From a checkpoint of a small transformer trained on Wikipedia.
Training: a variant of Adam for these matrices, 701M tokens, 5114 steps.
Each number is 128 + 32 x the weight over the matrix's rms, rounded and kept within 0 to 255. Layers, rows and columns count from 0. Numbers have three digits each.

# down: layer 2 MLP down (transposed), 1344x512, rms 0.0226, rows 1016-1040, columns 96-127
# gate: layer 2 MLP gate, 1344x512, rms 0.0234, rows 1017-1040, columns 96-127
# up: layer 2 MLP up, 1344x512, rms 0.0233, rows 1017-1040, columns 96-127
down1016:153124154179155110095142166164111073068144139077135180191155093100134114164103071088076118000097
gate1017:136100131120150060116156184161059112179140107082205081134100143190138117103117165117102088094147
up1017:120140171153105102209172131131086069063147050161163136054084131141106116101119081066148125165080
down1017:123117085056142137164090109088106134172121179145091149161124128093135117161129114093014118028118
gate1018:153122027117135066136110108208125131184150152157151202080071109119162175021133081108078108043196
up1018:091166081119112137135157138168147177113172118196113157151099109102149156091149068153117152146133
down1018:196119131101200127144050079185143148100128118060045131129084103059102123110147098089109145168221
gate1019:105126146117114093175111095135063061103164099128148083155144125153209123107100139116137111123114
up1019:153185101131136211162096085102093103115145085180108081118081100170181124228177185112137145151117
down1019:130112129140105110168116145114132137148124144115106103140119084142167111153144141096120122255089
gate1020:140174089180095103046117155159123111189183107169151088120113161115182124091134126059051095060139
up1020:052168114123154121141119100178147195181155096118154149143147169152176177066144153150110040124118
down1020:168125088108113089111072092135090160153140149105204140179091216099251095119134150153167127200085
gate1021:064129142144097070096137156148122110125156101077136082112194114095172133173155121130103153082157
up1021:136150091100124124088190170116188083099067128156144104091080144117129158102091074165143168140148
down1021:081177128211081139120161145116182196164113100124090142123092102074119142163112097136100131130147
gate1022:144139108115123151140179062111123113187103132123187092103132142104173121094113149083093080091151
up1022:137144146135191151139095123145166119114151092087116094156134114141121109153121151075122210130152
down1022:123135141101142152109114128141183116126183130153097135149118092135124177148110152145112159000116
gate1023:112158208131109088177091102100104107097119066072174094124114135120172072103132065113132153122124
up1023:166099076189136144125135105165121127117143185156098124176164131108100087060099088108141137136129
down1023:109117139160095100127092147087136103073112074102104155089176094156138112119133100138255129255147
gate1024:106133104066081102129160153173136140117190096126108109120162078133133129124044101135141096120096
up1024:170126121162127137138105080164135188126169176111137101114151085165157148163134138137117127110146
down1024:119099078156162154179112159122167124150153094138088093174100150102131145143073075051137132146096
gate1025:111111114173110129155132140101111114190151095134127123149107089145083121144105140144100115084115
up1025:073076089131066155157165156120127125168117195047143122116116106115115151150121163074109064106159
down1025:103114170164145179154136167154140093106144170119082167153129105203159126111136122174139081147123
gate1026:127141075117111111128154183110141112119120124042093210097131141118137150117061139133117099086121
up1026:173132112143151191156162128088117137126165096124127086117142056069158177156131168185132121122171
down1026:090125120153072128142099097125135152130077133162181111122171153179135191110183115161154106195138
gate1027:106102110095102110074100103128177112159094158177101162119094126132164149113145143167107109118144
up1027:075096070156146109167137120158107066212179100161179116092097152117097145154139204130064116132090
down1027:061122122098107091119135136171144126255128125123151111115129120138121133139165158118080122255107
gate1028:162131152182094088162135099118084073133140150144133140100124117165137083100130070163112190080137
up1028:148147146079100105105172133074131084132094113160181124134133108146080132084169081124116096131037
down1028:149121157103193061115146151152130117141098136095133122186106129086159138151102160138068048096122
gate1029:115118161098129123113135141135151097131125114141039098153130120181118147130164132103114108085122
up1029:188113159120098166130073102095128118146041129138073100087093093114127110143131175096152126127155
down1029:164143087150100114068111121072104138118112177158123144120105103146190121108166124157121111184151
gate1030:149054129154091177109085136177149159157097129150133178105169154047128109114114120143077138081144
up1030:183076124146118163116109114137123111140083098190088113192099096132097194108101091157121112124128
down1030:110103163107103148110099159143142171104189104097120155156132164153125129098172115143095136144142
gate1031:135182140160121152126139082089163134133081090119097068196113136096108112113159092113119084099161
up1031:126088146109134200116150117122153102129214106165124115074145074185128155146157089143081163161109
down1031:090110079146121110111122072096094113100119028100124109181187152134141122114140142097161096133100
gate1032:110115151162140134079087123138136096149114146127173217124064111146123081112119106108112144067106
up1032:137117116029127180125162149128140186156129124112137117130127136114169162115078142189126142131144
down1032:153071178065188136173145128162074098131123107069137125186131181094108125152073143102237111201176
gate1033:104076162133162103115114148140117136116248135186157108118128121133151186119096115130100084125126
up1033:077077108115131096120158161158112047144167142147099090136078114062137174129062184120139166133165
down1033:125160131096089126126061139202129131125149135130128144114133079128108173124127084142066112018079
gate1034:154129094116151121176083127139108120202096113140131117151103124163163116094139122155097135108140
up1034:149152086090128158090146114176135181119080147159140092088125110086126121138129134142139154126127
down1034:156183090138149142122114075127121116084104106119136110136130040141173105149138149168092121000125
gate1035:154140089145114133145053116197083179135091131081143161107087116184167143073169108080120113079147
up1035:149125123159203090157180127180127144131155114085102164134178183187056144138117159096128132089133
down1035:066090107123210137193162125069100187111103140113147154096111199167082160052111094189019100138126
gate1036:167087101141108058186067159167096150128173185106169141146092129124120121100161133149125109119097
up1036:106114124136094180158132170102140138153086115149112164053175154131094097141111077156127165137090
down1036:122110119070130207093164068093137089084143111139079115133169153149102141129113159094158145010131
gate1037:134169082103129172073091123124116125138087149107128160143155128124085120161140121119123085085147
up1037:080193119129187173121100117158145134137119102123122132106125163119179099175160096143135147128118
down1037:166134080125168134189073153114172142105152142136111101148127154148094111157061193115090085088123
gate1038:110176162099109091125130158127102175165213118118160191078090118103118122047137034207099042103113
up1038:155109167176065112100159137059131102157179154174125198166102064151161179103065142124126126114124
down1038:222142100143142116160115159143183137148171150092099085160199164161131090143182151131113094058154
gate1039:104146106137043103131098090109103137131098120070167095138086124133132090110063158166089105120108
up1039:148108136122093138155184157099124166125136184165122141094075082075132156150121168179096087133160
down1039:159113148114115104191094103192100139074084162119077111079089133074088155137098081125208108189153
gate1040:130113130172094176129115157134023111255103182127122083133141137144146081129124063131111118055163
up1040:110115100112129068163142117148155136000184142130145119092152163135133157115149162151146136200136
down1040:174134076104101128133104194147149142099091199113151147082121120145084143130153096137000111044149